config = dict(
    num_hidden_layers=13,
    hidden_size=192,
    num_attention_heads=3,
    num_key_value_heads=3,
    head_dim=64,
    intermediate_size=512,
    vocab_size=32768,
    hidden_act='swiglu',
    norm='layernorm',
    norm_place='pre',
    norm_eps=1e-06,
    positions='rope',
    rope_theta=10000.0,
    rope_fraction=1.0,
    qk_norm=False,
    attn_scale=0.125,
    bias='none',
    tie_word_embeddings=False,
    parallel_block=False,
    init='uniform',
    init_std_qkv=0.0482,
    init_std_o=0.0,
    init_std_up=0.0482,
    init_std_down=0.0,
    optimizer='muon_variant',
    learning_rate=0.00584,
    lr_mult_qkv=0.4,
    lr_mult_o=2.0,
    beta1=0.93,
    lr_head=0.00774,
    max_grad_norm=1.0,
    warmup_steps=200,
    schedule='wsd',
    decay_fraction=0.803,
    decay_shape='linear',
    final_lr_fraction=0.0,
    batch_tokens=[65536, 131072],
    max_seq_len=2048,
    doc_mask=False,
    train_tokens=873100000,
    max_steps=9287,
    dataset='wikipedia_en',
)
Each number is 128 + 32 x the weight over its row's rms, rounded and kept within 0 to 255. Layers, rows and columns count from 0. The size above them is the row's rms in percent of the matrix's.

# layer 5 attention key, 192x192, rms 0.0658, rows 77-112, columns 96-191
size [ 83  92 107 105 104  98  95 100  95 104  97  95  91  93  95  94  96  93  92  60  62  60  62  67  78  78  89 100 101  87  85  90  97  96 106  95]
[[139 144 174 162 153 136 138 143 100 159 132 127 169 105 164 146  99  84 137 106 133 170 120 167 100 136 155  95 216 145  81 142  97 102 156 170 174 109  79 141 146 112 126 184 147 106 120 115 146 102 170 153  94 133 110 138 130 139 171 189 121  64 120  96  81 118 153 110 105 152  98 201 187 220 100 160 161 151 111 101 155  85 148 140 126 138  68 177 138 116 152  85 155 112  93 111]
 [135 130 135 203 114 105 139 177 101  73 112 146 108 196 108 142 124 115 135 174 144 130 101 113 136 115  96 104 183 153 118 145 117 128 181  94 106 123 115  59 116 120 142  90 153 119 115 120 162  78  93 162 133 107  65 139 136 180  53 160  83 116 106 116  88 171 138 144 152 168 147 160 114 147 117  89  97 134 110 154 157 156 200 136 157 157 187 153 132 148 123 130 130 153  80 141]
 [175 145 120 132 195  96 179  92 121 141  77 164 106  78  89 205 204 158 109 131 111 145 110  62 167 162 133 126 153 153 117 177 118 147 110 157 158  90 107 123 165 129 189 116  96 117 112 169 126 123 166  81 177 138 137 151  84  69 142 166 115 100 150 112 161 156  92 110 162 120 105 176 161 130 133 103 153 106 139  99 155 103 123 148  73  30  95 123  99 146 135 113  97 125 127 171]
 [125 144  97 143  97 161 118 141 155 155 102 104 136  80 171  77 155 123 122 165 174 137 133 156  89 128 120  97 161 165 152 178 121 123  89 128 145 113 152  96 187 153 154 111  52 103 149 101 120 129 164 125 126  75 139 131 110 148  91  73 135 132 152 109 157 152 152 106 137 127 135 132 151 136 118 121 135  93 193 112 109 167 130 167  73 166 109  57 137 161  87 150 171  80 219 176]
 [101 124 146 126 123 104 107 111 110 123 137 143 151  94 177 158 189 106 153 111  47 122 139  93 127  64 101  91 149 128 148 110  94 141 115 124 126 176 164 115 186 117 227  86 147 172 138 110 119  80 147  62 162 152 162 100 122 175 114 191 163 133 159 165  86 138 129  72 141  75 111 135 166 130 144 175 172  78 136 100 103  95 129 158 134 140 153 137 136 184 118 101 117 165 133 149]
 [ 93 108 103 160 120 132 107 156 135 146  96 115 123 131 135  40 115 113 112 146 144 110 107 126 144 135 103  96 156  99 112 133 157 120 104 166 119 128 110 170  45 192 161 111  79 133 140 193 115 193 209 116 118  99  99 130 151 159 105  94 150  88 154 135  58 105 144 146  95 100 145  87 122 104 132  87 162 138  82 183 130 157 113  88 172 121 148 132 162 110 190 151  77 118 129  68]
 [ 99 175 107 149 137  96 145 144  91 128 167 155 102 145 104 139  92 121 132 138 137  35 122 100 128 117 165 115 127 195 166  75 153  48 197 134  98 107 108 130 122 156 139  95  89 140 122  60 114 113  95 116 139 196 111  53 131  91 120 142 102 137 151 121 156 130 137 135 121  94 143 122 122 105 134  67 125 152 154 141 153  57 117 125 150 111  95 127 121 190 148 136  95 154 111  89]
 [161  94 101  85  83 149 167  64 161 146 132 113 152 116 146  84 133 107 122  80 166 142 103 171 148 187 157 147 186 140  62 116  98 155 114 176 121 117 115 100 133 154  62 145 157 124 168 105 125  96 107 131 118 107  67 129 149 166 100  96 125 103 109 121  68 123 138 198 131  84 118 141 156 131  88  63 103 160  87 117 128 139 181 172 180 117 158 100 185 136 186  83 164 143 136  84]
 [131 149 106 106 141 159 167 126 169 181 146  91 132 160 131 122 125 154 104  87 194 115  98  96 128 122 119 174 144 145 133 138 101  98 179 161 131 124 135 157 135 172 113 108 155 165 153  89 131 171 128 145  67 129 132 179 129 121 174 100  86 132 139 108 121 117 118 148  86  91 122 111  52 161 160 127 128 125 144 104  98 140 136 125 120 173  97 176  75  89 100 124 138 152 136 137]
 [182 164 101 129 135 141  95 110 112 154 115 110 141  97 141 146 142 148  93 201  56 154 159 101 176 151 148 118 130 103 111 116 132 155 149 121 185  52  93 113 160  84 127 123  74 138  94 163 142 126 160  79 190 189 159 142  65 155 134 137  79 156 136 136 175 188  97 114 147 162 149  98 123 147 152 105  61  69 150 115 142 156 104 175  72 112 125  82 141 149 131 140  60 129 150 127]
 [141 102 165  89 120  69  89 130 114 136 137 127 115 103 108 111 120 185 116 119 123 180 103 106 143 172 129  90 159 120 113 115 111 105 113 178 130 104 144 158 139 103 151 138 143 146 129 119 184 184 102 132 108 113 122 104 110  88  96  89 102  90 142  87 125 113 142  67 131 167 135 181  77 161  93 113 109 133 106 156  80 174 114 165 121 169 133  72  95 118  32 170 112  83  98 100]
 [ 65 143 195 133 127  81 128 183 181 121 140  49 170  99  77 133 106  98 101  83  83 117 116 113 145 117  57 124 136 149  90 165  80 143  76  88 137 149 109 147 110  82 121 123  79 161 116 120 101 142 151  98 141  83 114  48 137 165 100 131  76 127 103 129 147 171 163 128 141  97  77 130 141 155 102 174 144 116 159 104 125 134 129 123 148 125 129 117 122 112  86 127 110 136 109 140]
 [166  76 162 153 182 146  86 142 163  94 147  95 125 104  93 167 131 128 103 108 173 109 110  76 152 129 141 175 160 155 112 170  99 102  98 154 129  98 104 161 140 143 140 105 148  88  85 114 158  96  95 123 126 166 138 168 160 105 123 166 162 119  97 184 106 145 162 157 123 126 196 119 129 170  67 126  93 169  97 157 139  67 129  91 146 138 118 105 133 102  78 137 127 119 123  85]
 [181 196 150 135 117  57 117 123 162 134 102  85 116 119 161 151 112 158 102 117  74  68 126 143 138  55 101 124  79 165 155 153 128 170 155 156 112 108 162 159 106  75 131 185  86  61 137 128 144 118  91 139  93 106 153 167 120  77 137 148 147 121 157 137 121 123 134 116  70 111 132 110 127 141 134 170  89 140 136  82 151 159 143 140 177 150 147 173 132 112 106 110 156 156 104 136]
 [121 132 115 164  50 142  68 103  81 124 103 131 121 113 148 118 138 143 153 105 201 175 178 182 130 199 146 168 104 141 189 176 119 136 101 155 209 138 140  89 150  64 161  63  75  96 130 129 107 133  94 137 160 140 133 107 105 120 177 117  89  97 103 150 100 101 140 172 121  94 102 143 100 143  63 116 151  92 119  95  86 121 122 140 114 101 184 166 141 129 131  53 124  82 142 122]
 [137 143  79  76  72 174 122 120 182 146 123  75  96 133 146  79 156 122 148  94  85 150 166 175 154 167 115 130 155  77 119 163 157 136 160 142 189  87 148 135  86 146 131 138 162 118 150 104  51  63 109 173 137 128 161 119 167 103 170 143 129  91 126 125 157 186 112  67 192 143 134 125 135 128  99 204 120 142 191 114 165  87 176 166 157 118 166 117  94  78  97  68  64 103 191 170]
 [121 183 155 157 148 175  91 181 105  99 169 116 112 170 137 150 120 120 112 179 193 118 126  96 142 142  82 148 163 112 122 150 144 157 132 149 124 150 117 132 108 139 150  95 117  40 107 133 177 130 152  64  94  65 165 136 128  73 171 152 190 176 156 131 154 138  82 146 136 161 163 123 118 174  71 156  99 111 104 145 142 186 141 142 113  94 112 107  98 119 101  52 128  61 115 153]
 [120 103 149 158 232 130 152 122 144 165 155 107 155 120 136 135 136 105 100 105  83 155 131  73 141  89 134 120 131 143 141 109 149 104 160  75 187  93 138 150 118 124 104 154 121 169 107 115 144 136  96 118 153 169 134 166 102 116 128 179 140  90 106 198 116 164 141 168 144 124  68 100 158  97 174 148 184 129 126 101  87 122  77 102 136 156  80 138 109 184 135 109 147  81  57 144]
 [130  96  93 108 158 135 131 100 123 160 134 156 129 145 140 124 166 136  91 119 129 133 126 146 108 112 152 105 165 166 145 118 116 145  44 129 122 164 113  75  79 135 168 141  62 133 150 208 119 141 113 126 187 202 140 192  86 106 122 100 122 117  83  98 150 115 127 151 104 115 136  99 150  91 113  97 124  78 170 132 113 139 130  90 106 123 113 147 103 151 173  90  44 152 128 124]
 [107 120 113 145 123 176 176 202 121  94  77 164 123 162 101 153 142 141 140 130 126 179 138 158  88 127 154  86 128 147 143 169 155 169 162 154 145  94 142  35 101  87 185  82 147 141 112 174 128 133 168  45  92 126 182 121 142 122 114 146 118 166 155 105  76 146 103 116 122 160 152  81  93 103 154 126 140  44 150 159 118 157 125 138  77  86 128 104 111 120 136  98 122 116 117 122]
 [107  90 161 119  80 194 163 120 138 168  86 138  80 180  85 147  36 165 147  88  81 120  98 128 128 128 145 135 180 124 152 118 147 149 153 146  82  84 121 123 149 144 167  68 135  67  98 143 144 175 131 162 106 132  81  94 116 136 143 151  50 127 115 123 129 104 132 153 100 185 107 104 109 174 136 108  63 103 159 152 160  93 166 145 153  91 155  96 130  55 147  88 134 188  50  87]
 [106 141 112 141 102 168 161  91 127 109 141 170 106 148 131 167  91  95 104  97  31 181 127 120 159 125 166 139  91 141 131 201 160  98  96 137 104  97 144 128  68  80 190  73 147 157 175 111 115 121 109  78 138 126 130 162 140 161 152 117 110 146 178 107 158 149 150 169 124 147  94 180 173 114 161 179 125 108 186 109 152 175 148 146 118  97 126 161 149 158 126 111 128 145 137 103]
 [163  99 155 173 145 106 167  94 122 166 131 107 148 142 178 111 118 141  86 110 159 127 129 144 124 193 112  71 156 151 175 113  88 147 108 153 173 167 108 149 144 180 111 140 155 127 177 182 171  71 134 163 169 187 130 133 153 134 144 190 121 119 156 101  92 116 143  93 170 128 133 157 144 168 127  74 169 198  81 107  49  71 135 105  98 153 107 130 135 153 122  80  78 121 130 111]
 [188 114 115 119  85 112 121 111 128 123 154 126 104 113 116 157 126 144 173  97 156  73  83 137 132 124  75  96 139 140 126 131 134  83 186 161  82 148 173 146 110 168  79  86 107  94 106  78 157 156 150 150 122 169  78 156 140 104 157 133 127 113  99 122  97 145 105 120 136 168  89 150 150 165 151 106 100 129  60 149 173  96 111 147 147 111 133 104 102  90 149 133 132  94 112 105]
 [161 100 152 101 113 115 127 125 125 182 153  65 114  95 163 110 135 141 156 123 178 106 184 172 103 159  79  94 139 167 168 182 193 141 131 156 194 153 159 140 148 148 105 172 135 130 140 125 158 144  97 139 147  64 187 203 131 117  75 117 135 129 129  71 120  97 151 117 148 169 119 159 187 103  76  89 138  96 163 117 150 106 118 138 124  84 160 126 120 122  91 133 128 125 153 165]
 [ 82 139 102 142 163 160 138 140 148 195 134  85 108 159 175 134 118 141  98 150 134  89 115 156 114  96 100 131 143 139 128 101 103 142 141 111 212 151 147 109 139 124  61  92 111  99 130 134 146  84 142 130 130 149 101 150 109  98 138 185  89 202 103 157 165 150  90 145 119 147  95 123 109 159 154 128 183  88  94 148 121 125 193  98 120 105 135 109  67  97 108 124 112 137  58  99]
 [102 115 166 189  70 140 160 140 120 142 129 139 124 198 156 108 110  92 130  92  97 120  92 101  73 128 155 131  66  66 172 122  99 116 107 124 111 101  70 171 126 161 112  54 113 123 166  32 213 133 135 149  68 121 100 139 135 134 150 121 132 106 147 112 124 128 153 145 123 156 130 159  52  91 142 123 136 142 135 120 126 155 133 118 127 146 107 120 133 114  75 162 131 155  54 125]
 [ 72 167 197 142 145 130 123 133 101  75 134  80 106 130 175 151 113 143 137 187 145  93 155  74 111 101 124  83 104 162 136  75 179 160 164  85  99  87 131 181  84 156 135 107 113 140 138 126  96  85 130 110 143 143 125 152  66 118 114  92 105 171 112 124 159 167 134  82  97 122 150  51  79  90  95 116 104 109 120 134 147 102 130  91  88 176 152 122  97 162 171 103 141 121 115 180]
 [166 194 164 152  92 165  72 166 117  92  52 115 114 151 163 159 104 185 105 136 111 126  92 113  58 117 139 115  88 129 155  78 134 117 113 102 185  94 150 164  94 127 141 116  91 157 144 139 140 145 153  91 188 102  97 114 130 106 101 113  76 136 152 108 162 174 158 140 101 112 137 112 129 107 126 150 110 133 210 165 115 164  88 114 161 135 108 116 146 137 150 139 117 132 106 174]
 [145  79  90  83 171 112  79 147 144 119  75 142 154  82 114 135 104 147 101 140 156 172  95 182 111 115 146 187  84 115 131  91  97 125 142  84 167  78 136 112  86 109 155 117  89 151 119 103 155 147 164 120 138 148 108 115 131 117 105 124 164 110  72  68 111  72  76  87 104  90 165 173 164 123 157 203 121  98 181 114 126 130  61 128 109  80  84 146 131 122 102 119 157 142 120 175]
 [120 109 119 124  86  72 108 127 124 137 181 107 129 126 138  69 131 110 116  74 184 168 101 163 121 170 150 169 140  87 118 197  74 124 103 153 117 144 123 165 155 149 100 145 161  76 177 143 145 152 151 140 105 142 111 113 174 147 117 170  59  90 157 114 191 168 159 102  83  69  62  97 101 102 106 114 152 103 119 116 132 191 150 133 157 117  93 105 120  88  86 162 118 134 124 142]
 [106  77 133  74 121 129 122 119 118 191 106 116 107  90 122  87 145 134 117 124 133 162 142 124 137 123 117 153  23 117 108 146 150 162 126 192 176  92 194  98 151 140 187 112 103  89 112 130 125 144 117  98 110  75 125 169 124 188  93  41 175 154 115 193 162 141 158 122 150 168 128 115  92 111 155 185 136  80 123  55 131 192 185 139 111  82 172 128 166  71 160 138  87 100 125 140]
 [138 107 127 140 166  94 144 134 158 133 121 162 109  89 187 150 139 121 167 118 117 182 149 132 127 129  99 131 190 144 122 109 174 155  93 131 132 154 134 128 120 157 134 152 133 118 130 133 108  48 148  96  68 147 178 141 116 134 141 180 129 101 123  70 143 166 121 129 218 147 109 154 172 165 159 150 149 113 165  40 109  97 157 184 118 111  59 166 110 140 141  82 101  82 125 108]
 [113  96  84 147 141 157 204  88 115 175 125 138 143 138  90  97 144 102 140 114  51 103 116 114 113  98  89 116 140  76  95  96  95 146 137 220 131 140 165 178  91 113 115 153 111 154 172  98 144 131 166 115  87 135 141 114 114 132 173 110 163 105 139  80 151  67 107 136  52  82 109 113 115 127 114 179  78 113  91  40 111 107 151 119 162 149 171  93 116 124 114 136 134 119 119 111]
 [ 90 186 115  87  55 131 140 115 100 105 177 119  72 146  89  87  97 139 122 172 117  95 131 104  77 154 196 127  94  93 136 109  96 109  80  92  85 120 122 176 144 105 112 179 148 196 157  88 108 127 148  95 170 144 143  30 138 181  69 106 136  86 166 177 112 147 122 162 106 115 145 102 125 129 168 143  97  83 137  72 101 148 118  91 189 157 140 140 123 116 174 137  81 123  95 178]
 [171 213 120 144 110 100  87 160 100  56 115 116 147 106  82 104  92 184 144 153 170 109 118 117 147  96  69  72 122 106 109 101 146 106  94  64  75  85  94 177 167 181 173 171 111 213 103  73  93 115 125 161 198 131 116 157 132 121 122 133 136 147 148 160 103 193 138 158  87 100  98  72  98  81 101 132 146 109 159 102 101 130 145 100 117 161 116 149 174 158 170 107  99 112 103 130]]
# layer 5 attention query, 192x192, rms 0.0634, rows 78-113, columns 96-191
size [ 94  93  92  92  98  89 104  88  95  94  95  88  91  92  99  90  96 100  59  66  59  65  75  78  79  87  95  88  97  94 100  95  85 116  98  92]
[[102 153 165 155  89 121  86 162 108 105 139 116  94  97 161 125  69 132 130 133  93  62 127 148 119 139 179 115 102 151 119  88 153  73  84  77  95 166 116 179 126 167 153 119 125 136  83 189 141  92 106  84 138  94 163  89  66  68 126 140 130 191 170 121 119 186 114 143 114 117 130  98 100  95 131  57 180 108  91  90 133  87 137 135 121  87 117 151  98 148 117 173 106 178 124 143]
 [160 119 135 209 208 155  91 117 139 158  87  95 121  98 117 110 136 120 138 155 126 132 130 144 101  89 159 180 102 197  89 134 102  76 104 170 182 135 167 116 134 148 132  82  97 122 116 129 124 109  95 111 112  57 140  93 158 147 120 163 147 172 106 135 107 104 166 144 171 100 126 105 104 187 126 118 164 105 150 124 151 154 125 103 138 132 146 125 149 151 111  65 142 123 171 119]
 [137 173 166 148  31 130  70 165 121 157  79  95 169 118 154 197 121 102 108  95 107 105  97 134  92 123  56 173 147 160 155 105 139 160 152 111 186 129 113 132 118 140 156 142 124 155  88 141 170 130 175 116  55 136 103 140 184 104 111 145 143 131 137 122 165 125 122 128 143 105 173 115 170 169 204 158 107 120 169 162 138 109 111 132 156 151 140 186  69 112 152 164  98 109  81 179]
 [124  90 142 142 101 131 126 159 174  95 131 157  92 153 155 124 134 139 190  77 119 182 107 148  86 111 148 149  96 110 201 107  50 176 123 142 161 169 143 140 124 138 138 174 112 126 168 139 117 148 177 148 156 123 162 129 137  82 134  94 118 121 129 132  70 102 112  84  99 133 135 150 121  79  78 105 127 118 169 114 114 133 117 128  70 151 140 154 128 147  81  96 137 134  96 167]
 [ 95 203 138  66  58 103  92 122 147 118 136  97 121 112 115 106 168 192 117 132 113 139 110 152 130 168 152 115 157 157 126 131 150 139 151 100  61 149 149 155 145 118 143 133  91 130  91 155  73 145  73 158  52  69 105 179 159 120 116  96 144 140 123 202 104 182 107 154 122 135 129 135 137 147 103 113 128 134 101 111 130 177 168 170 182 122 120  70 139  74  96 105 151 132 179 108]
 [126  80 123  90 124 158 154 169 110 116 122 141  70 136 144 116  78 151  76  86 124  50 146 119 122 100 123 119 128 141  88  99 153 184  72 161  72 149 109 110 154 130 176 150 123 153 128 127 168 115 168  99 123 118 116 122 124 121 148 145 106 182 132 179 116 133 167  80  93 100 166 131 114  95 159  97 156 194  83 123 162 104 141 121 148 113 129 146 128  96 114 125 144 175 142 214]
 [120 147 146 100 125 125 145 201 155  57 117 120 148 112 100  65 149 173 104 112 145  70 179 137  71 148  91  83 102 115 150 110 117 111 149 129  89 141 130 127  89 113 156  86 186  81  87 157 169 165 140  90 140 122  97  98 164 107 132 101 109 175 142 193 113 129 115 121 136 107 151  76 136 103 104  66 159 117 130 129  97 153 148 170 103 210 131 178 110  96 131 104 120 109 137 168]
 [143 140  78 128 134 111 124  90 124 179  68 128 154 156 101  51 146  64 114 112 192 116 132 152 130 138 107 106 127 130  80 109 121 123 121  77 153 172  94 201 150 179 118 129  72 165 218 130  76 177 134 138 184 141 145 144 107 158 120 108 160  86 124 133  84  77 111  90 161 105 145 112  78 124 125 154 151 139 103 104 112 159 153 103 170 110 141  96  95 117 143 141 139  97 101 101]
 [144 175 152 152 158  93 178 153  70 148  75 118 126 130 170 125 190  87  59 120 176 160 106 140 131 120 139  62  89 111 110 112  97 157 105 150 207  96  99 117 194  80 149 100 159  61 117 104 129 107  72  81 150 162 102 149 133 136 100 149  99  83 114  96 144  97 150 127 166 123 181 130  76 118 122 155 130 132 167 121 135 100 108 108 178  98 132 159 144 157 158 190 169  72  76 137]
 [108 152 113 176 160 126 176 154 180  99 140 119 127 146  95 122 120  83  37 155 109 138 149  91 110 110 108 119 166 103 132 149  98 133 165 123  69  78 119 127 125 113  76  76 161  92 130 155 138 108 105 152 197 162 132 123  93 135  81  68 139 117 168  77 138 144 150  91 110 134 128 146 104 134 144 172  89 136 134 188 185 128 157  52 151 133 146 112 127 125 125 134 136 144  53 144]
 [118 112 104 170 148 122 132 110 129 169 109 122 149 134 101 170 138 163 127 151 105 104 123 142  88  92 128 191 101 127 136  75 140  72 168 109  80  93 125 119 120 195  32 131 102 156 104 102 130  56 152 127  70  85  77 142 140 169 130 121 153 150 145 177 158 163 137 121  95 101  96 191 131 174 122 101 120 131 214  93  92 102 200 125 150 127 107  90 145 147 146 162 100 108 155 113]
 [ 90  93 100 182  90 204 120 125 183 131 141 184 144 152 127 159 169 141 142 118 123 146 117 127 169 136  70  49  86 109 136 119 142  80 138 133 199 129 118 124  94 127 102 108 135 122 111 133 123  81 140 132 115 159 123 126 105 203  87 138  62 117  39 117 128 198 142 140 120 105  91 108 106 130 133  83 130 118 142 158 165 169 122 158  82  98  87 114 130 101 118 132 121 120 119 121]
 [ 85  96 118 118 129 132 114 140 109  88 183 107 126 121 182  92 157 100 155  81 180 140 124 169 149  97 127  86 168 106 160 116 124  77 102 145 123  92 175 192 143  51 122 136  64  95 116  74 131 187 121 125 113 179  83 142 171 150 154 165 117 112 160 176 128  89 136  90 103 144 117 149 155 164 144 151 101 142 183 126 135 170 150 137 160  65 168  97 105 139 124 161 173 115 157 109]
 [159 118 120 143 118  85 186 133 113 120 129  79 133 154 130 109 185 140 143 138 123 134 131 159 122 144 111 189 124 112 152 134 177 130 138  51  73  79 176 107 132 114 115  81 155 168 174 188  98 144 110 141  70 161 135  86  96 182  75 140  91 129  34 160 154 168 127 132 178  95 117  90 206 108 143 147 141 102 146 155  75 117 157 175 109 156 135 113 111 140 113  47 197 138 139 128]
 [143  93 124 153 166 101 108 106  90 101  93 147  78  87 103 128 135 170 181  65 108 192 139 162 104 140 167 123 126 160 134 160 123 156  97 107 108 127 181 120  92 134 138  99 112 103 163 113 100 139  88 124 118 100 109 208 156 121  83 126 109 174 124 135 104  73 166 138 152 109 145  75 130 132 175 114 150  73 113 138 102 110 171  96 114 110 160 118 114 104 100 155 116  92 169  54]
 [168  93 147 154 127 167 149 126 135 193 151 182  98 146 108  85  99  98 130 116 113 158 107 110 128 128 139 157  78 111 126 158 153 115  92 167 166 164 139 123 106 106  86 156 103 157 138  94 142 117 102 173 113 103 145 151  93 116  98 148  77  60 139 108  57 101 163 151 183 195 194 132 111 147 136 144 142 178 188 143 128 129 100 132 224 116 113 222 119 109  90 112 124 202 164 140]
 [163 103  99 149 115 166 150 110 114  98 120  85 121 151 173 203 157 110 113 154 133 122 112 119 131 156 105 163 121 119 139 133 143 126 148 113 146 180  54 157 144 148  80 107 121 112  61  78 158 121 137 172 107 181 136  88 129 133 122 164  95 209  83  53  94 114  52 108 125 151  61 127 139 184  94 121 114 117 103 115 136 135 129 124 168  72 137 138 114 138 106 170 122 144 148 121]
 [ 66 179  98 131 100 143 105 120  89 137  71 129 160 138 142 154 120 116 125 144 163 158 144 144 120 157 112 138 131  93 160 113  92  89  88 104 126  93 154 130 137 144 114 139 185 143 145  79  92 152 123 135 154  88 125 162 107 155 191 142  70 135 172 142 127 140  78 129 177  98 139 163  95 119 132 133 207  69 128 115 176 108  91 163 112 128 103 132 124 165 118 140 136 108  89  78]
 [174 141 137  91 110 123 181  95 105 163  89  95  75 101 165 108 170 145  73 125 156 171 158 181 109 158 121 144 146 120 128 115 134 124 128 184 170 148 179  98 151 122 133 108 151  67 167 168 125 159 102 140 134  96  31 162  95 108 134 134 138 178  83 111  81 119 134 169 143 120 139 106 108 120 139 126 104  96 107 187 181 153  98  98  63 150 149 171 131 136 104 116 111  96 157  58]
 [134  62 148 138 157 130 173  81 145 152 123 139  95 166 181  65 217 127  84  98 132 145 185 153  88 122 128 147 180 172 120 118 115 128 101 130 173 168  48 148 152 115 141  98 107  78 110 168 135 129 167  99 140  87  98 106  95  82 152 144 121  74  82 125  95  85 127 131 166 122 101 179  86 113 145 115  94  74  95 114 140 138  64 137 142 160 127 133 123 167 102  88 151 137 169 148]
 [149 131 145 116  97 112 125 146 156 116 155 197  77 145  84  89 197 159  95  88 185 167 113 135 135  97 144 123 130  82 132 147 156 134  68 145 170  84 164 105 142 133 208 121 143 129 124 156 166  98  82 101 162  66  77 147 177 131 165  92  87 144  74 144 119 121 117 135 124  78 153 137  97 152 127 124 124  91 144 138  85 157  80 109 108 122  91 128 130 145 151 156 105 114 109 161]
 [ 98 108 127 111 114  94 135 159 164 170 126 112 132 165 172 148 127  84 122  48  97  88  84 120 132 146 123  91 116 122 107 186 153 124 152 108  96 139  79 144 126 112 103 173 130  70 114  53  97 180 141 132 119 175 168 131 108  78 176 145 146 125 132 136 145 190 145 145 171 103  87  75 113 106 127 108  97 203  53  69 149 131 165 173 166 161 171  70 123 134  93 115 193 132  99 141]
 [109  79 127 107 130 122 114 116 141 178 106  59 127 109 170 106 163 120 130  65  85 102  89 117 184 146  87 170 156 194 104 175 120 142 155 188 175 180  99 156 109  82 129 130 100  67 151 119 139 115 147 115 121 153 142 111 108  45  72 195 151 122  89  77  79 102 138 116 167 163  81 143 131 135 100  56 148 120  83 114 122 120 138 168 167 173 139 114 104 132  96  53 149 156 166 147]
 [158  78 116 152 127 147  87 116 111 164 119 147 124 136 192 136 113  54 148 163  64 113 147 107 136  67 125 159 112 134 131 110 103 113 147 118 117 168 115 152 116 171  99 208  75 105 109 117 132 160 158 159 106 152 153 161 117  73  90 117  88 109 153 116 175 125 138 143 173  68  76 103 129 145 115 115 107 165  92  68 165 121 106 160 172 109 150  89 108 120 177 163 146  97 154 117]
 [127 128 137 132 129 177 111 123 134 120  70 145 142 122 165 107 107 137 181 121 131 100 123  64 127 117  82 155  77 148 118 149 137 190  93  97 116 138 121 143 140 183 110 110 139  80 102 145 159 183 194 166 138 196 118 114 124  89 174  72 139 149  53  98 152  75 112  82 142 137 123  88  96 136 113 122  82 196 110 126 142 130 137 109 121 138 203  89 114 107 182 143 124 172 174 154]
 [131 118 102 109  89 114  86 136 109  94 163 130 139 135  86  96 120 135 175 129 134 108 153  60 119 111 119 116  95  41 143 127 177 151 106 103 111 101 115 157 159 133 164 127 148 184  98  94 129 163 120 207 148 174 126 137  95 135 149  78 126 156  79 134 134  73 114 102  76 124 144 132 116 146 124 192 118 157 175 155 129 129 113 101  44 116 153  82 104 113 135 167  67 133 111 174]
 [104 101 122 129 124  70 117 145  91 139 166 124 136 137 104 131 109 170 102 105 128 136 156 160 174 122 149  39 143 103 188 168 124 133 175 139  95 151 135 176 150 103 152 116 119 123 121 183 118 130  97 164  99 126 112 124 105 125 124 151 121 143 205 102 105 165 128 156 116  95 122 195 135 106 167 191 131 184 185  84 138 135 146 164 178 116 155 125 112  97 102 150 133 141  97  81]
 [152 137  88  57  83  77 147 121  75 101 158 137 154 219 109 114 101  73 132  97 138 113 140 150 133 170 151 112 158 114  92 100 119 129 108 115 105  72 111 125 154 129 135 136 121 157 183 190  90 118  88  87 136 116 157 118 137 124 143 190 134 115 254 130 101 154 118 124 105  91  79  63 165  87 161 134 131 109 163  81 119 148  98 125 142  64 149 153  92 158 191 188 137  98 165 122]
 [100  86  56  71  57  80 169 106 101 143 165 122 180 156 188  90 161 140 131 118 103 120 161 159 190 154 184 107 171  54 131 187  64 122 173 160 125 114 147 140 140 110 155 174  99 117 171 182 109 107 155 156  59 107 135  89 164 161 174 151 128 143 143 157 125 143  91 146 103 103  48 156 189 145 141 156 107 179 172 102 131 103 118 204  72  94 156 155 101  98 101 150 124 122 163 121]
 [ 88  97 147  98 152 169 171 130 168 176 121 131 184 130 110  81 164 106 120 103 188 239 121  65 135 155 118 119 133  98 103 116 124 111 151 143 150 139 111 141 139 140 113 125 157 118 164 110 160  93 144 208  92 164 112 148 113 165 134  76 129  56  97  91 125  93 149 150 104 162 121 108 133 104  80  92 148 195  64 150 140 106 184 148 141  90 133 106  98  71 104 160 136 119  97 128]
 [141 121 207 147 110 166 125 156 157 132 139 172 147  79 107 186 121  81 114  84 122 167  76 138 165  89  86 116 164 165 137 121 115 133  85 197 158 148 106 144 117 136 112 128 115 128 140 111 132 140 142 145 133 162 129 124 128  94  82 113 161 105  92  63 176 127 130 120 138 108 192 197 140 143 114 151 124 190 109 161 138 115 139 104 126 125  57  94 124  79  33 106 183 197  52 117]
 [141 138 121 127 162 160 118  96 110 167 142  67 101 109 208 139 140 160  89 145 161 147 172 167 102 160 103 163  77 159  77 128 121 154 101 109 165 135 114  99 147 107  78 173 117 148 166 104 138 174 175 107 128 149 169 185 177 121 147 128 162 118 112 102 102 115 106 123 177 126 143  71  92 135 158 131  74  25 177 146  78 140  92 104 136 150 146 123 135 138 124 106 126  96 131 222]
 [136 125  71 105 137 155 121 154  62  97 154 131 110 171 171 106 130 160 137  96 142  91 211 137 106 107 143 117 151 110 160 146  95 127 126  82 133  74 114  90 165  86 167 161 151 160 110  76  47 173 130 113 231  90 122 141 175 146 118 141 125 126 157 127 141 157 101 165 154 140 120 135  85  75 110 124  79  97 145 168 127 140 119 129  93 119 123 127 108 197 175 104 146 151  69  79]
 [167 130 126  90  59 144 126 147 110 126 184 148 101 152 154  99 155 181 114  70 103 103 156 166  95  70 157 115  96 135 127 123 112 149 124 133  97  78 130  81 137 125 137 157 114 177  75  86  88 127 104 103 103  55  91  77 139 150 115 151 147 197 153 103 113 168 127  88  87 132  28 148 138 130 116 131 119 163 150 116 105 140 109 182  81 169 119 118 181 173 161 142 144 124 202 132]
 [143 154  92  88 169 123 134 127 140 135 181  95 128  95 136  77 170 158 122 108  97  88 105 164 157  96 148 187 156 153 120 164 150 167 186 146 116 164 159 105 167  90 145 130  70 105 111 121 101 139 160  96  93  80 153 159 126 141 136 132 109 148 179 130 133 121 137  97 119 125  84 135  96 175  78 111 212 152 143  67 164 133  87 145 119 109 145 150  77 181 127 164 139 142 126 187]
 [ 70 133 100 101 115 206 133 185  81  86 116 146 137 142 187 101 150 145 122 136 160 125 115 117 176 106 221 124 105 113 159 116 130  80 161 163  94 152  40 113 133 103 115 135 115  95  77 150 123  78  99 105  79 133 167 144  70 132 108 152 140 184 143 163 121 173 123 157 140 144 111  96 121 108 136 137 130 101  93 112 182 114 156 197 120 198 141  96 146 171 134 146 121 197 110  58]]